Weights of a small transformer language model: 14 layers, capped logits.
Each number is 128 + 24 x the weight over the matrix's rms, rounded and kept within 0 to 255. Layers, rows and columns count from 0. Numbers have three digits each.

# layer 10 attention value, 64x64, rms 0.0967, rows 0-63, columns 32-63
124082101134109157137056147128140111105135150128129141124167135151181124138128136112107094088127
154110148176136114144125110097155138128117118157121140140159127123128133156112116101133129126126
158083174108132148133080118148126099106093114108124145147100114124128112118122128115133119083127
150111207175157106163125099127151156161172118115115140141110138147156095139127150111164148117100
082126128097109162114080144127127066152109155112137161125161124141139122128154096127116166104109
101149120137111078109137113105123125097108083143119132158131147109116159108103173112121092137118
150154130140141125193134131125106147134174117125137107152118099133133124108128137126144144143126
114104112108142167097123115126139117096150121126120117156127069138092113118143091125156118110150
139128125137089125125154150123164144153108128071147142174146138100157129102133142096120106163129
130132114085150128122109106108062100113124173132129121138153149076104154120115153116129113077129
143140139106128134148121090126166083110133187121156128177121143143137127119179171149086117142155
127119138113143135122116140090145141149146107149106057139117130128139136114143150143125072121125
115139125145128153105151160177141117142152109100091117152168120107092138111066152151099085100110
099147149171178125124155108179124163113106122119089127124147120186121124102141081163097107113144
133129136131167139128170144123086155127107099137136159166107146109097116142086161144144131115131
137143128153165124130128146105079147127112086144163151094144111133134137124131103123069128141146
108101121148162100107106095113146117161142150111105144124157156114110136125126103119101153130114
158142115106133117128116182088114122164140111130066130151153120144097170117159138159168130127106
108141113112076155099121155120124127128119151120109103075221146117136136129125153136151125104139
136167152146107081117121151144126128166130132147130081118122131184124153087107163106113117135102
132080146061131118109131138122128084112120166154145146170160106110088128122106120145121112095134
130120143127177139164148133103157188143137123128154149138096085131100107125114123075119126135081
079127098119146112160105133157136108092199108121117145094108131126108153149089153141142137154092
139145169174099111082127136138132127155136122117114125122147168118093161156132143138110123100084
135149149150143155110131152100192119102130123173155175164123173149115117121123147154119181154161
154187122105133083114133139140158125085180122078119137096137109102140142115096118137124107161075
110160113117113125137160144150141146182136120145125106123102093169118109122139112104150123099103
100088098108116113123110126134168104184138130138204125138133108099124112128133102156146120155160
088104168180102083121121112108122135119165181119139102157144136141104104140143126168106106130111
162120128144091117134152125112146106116105074093088143174083104107145135124151140098157139151131
131091099153134141138154135130110102103170128108145099164119122134088135116121147132116088096099
170094128147125141133146154080142144124149108093116128098141161142158100088146113081165106177112
140097151135140153139081103121106090133136146064131129117098153147146111157101128114146143146146
127077151149123130162115101126163199162132143107126092131081135167119089099125130131164106095132
145104123129164157140129148127118153128154113086133129172137120117109170093135162138132151137126
108159158109131137146151128163111105111094157144141130153123115077116114125184140178096135138158
109189146079151168137118124173128083131081114135113112118149140083116140133161147148164111164154
141129143099098119150124144131136075151141118160171121163090114093126141119126161086104121119125
117165096119126147111100114123134104137134120124120134156171109127094205193154103116115109134138
122106163112102134124131112122076168099131141140141185081131120168099118121096143093111166110098
093100117124101161130116143138134087120116129136143134131157115119112122161178121122146065083132
143121120139090157112119126124144095108124149098131140117070150141185135169159143108118147135120
136171115142131192148183143160147104100149130086158133162152140092086116096128122127124130144137
141097155121087108083127127085142125168112140127131144074116161172143114147103152074123111168103
138135180106109119125145140137101142083139139138135124144135115121093120147089148168118085100129
135144148083141124153143135131119139176128108139106093107128098116126165151131118109079102128115
108113117137128085132156090142080145106137111137080149131098122177125110087104083162110147106108
112120118098161118123126149118152117144121141132140155088091129101093156127154115151128107112148
141130114101090150141105184133179133172097125144159077133113098117117129131140130106123092145144
126117116114158156144085150141135126145102134124122126128128140066089091095120138156170126131125
076083131126077121138107147135130111132132142097147140135119133131111094139114136135136170116131
121121159123120120097139126139144153150117134113174142139108119120135108136138120112130141100131
123086107159167164153084122091101100132124154150161168140124157081128187130123152074112154119095
142142080169156125162123133143101115126186110118155157132151082172101143150108110116145169112090
147117146101152124100165111167107108077124117132125113140120118108152115131118142122104124094089
138156149152131146116153111119153101105127133108128168108194117080103097106136120142163149113132
172131113167095157143102139132142133185131131141140126115117140101118148142154139107144168119144
167112137137125124123139141125144109130122121129135136119152150122104127146146133099063079119144
131128131158138129157114151138150107159122150166090121099132091137127119129145135120092118111158
124163139101128125127138124143116172142141136158110076094151146116102139142131139155136095166124
119149042107079144148105119169153065117167144108125148111146119139146151130162131135152087111154
122098121165144116119169136174129117087165142112135110124113131181156134125104133137069166103088
148090130107124135152123110111146136163105158153172105151116112149150140121126142114162077153167
141135134147120147127123119099119086144139104142164134135125133134136130152152133094083145136103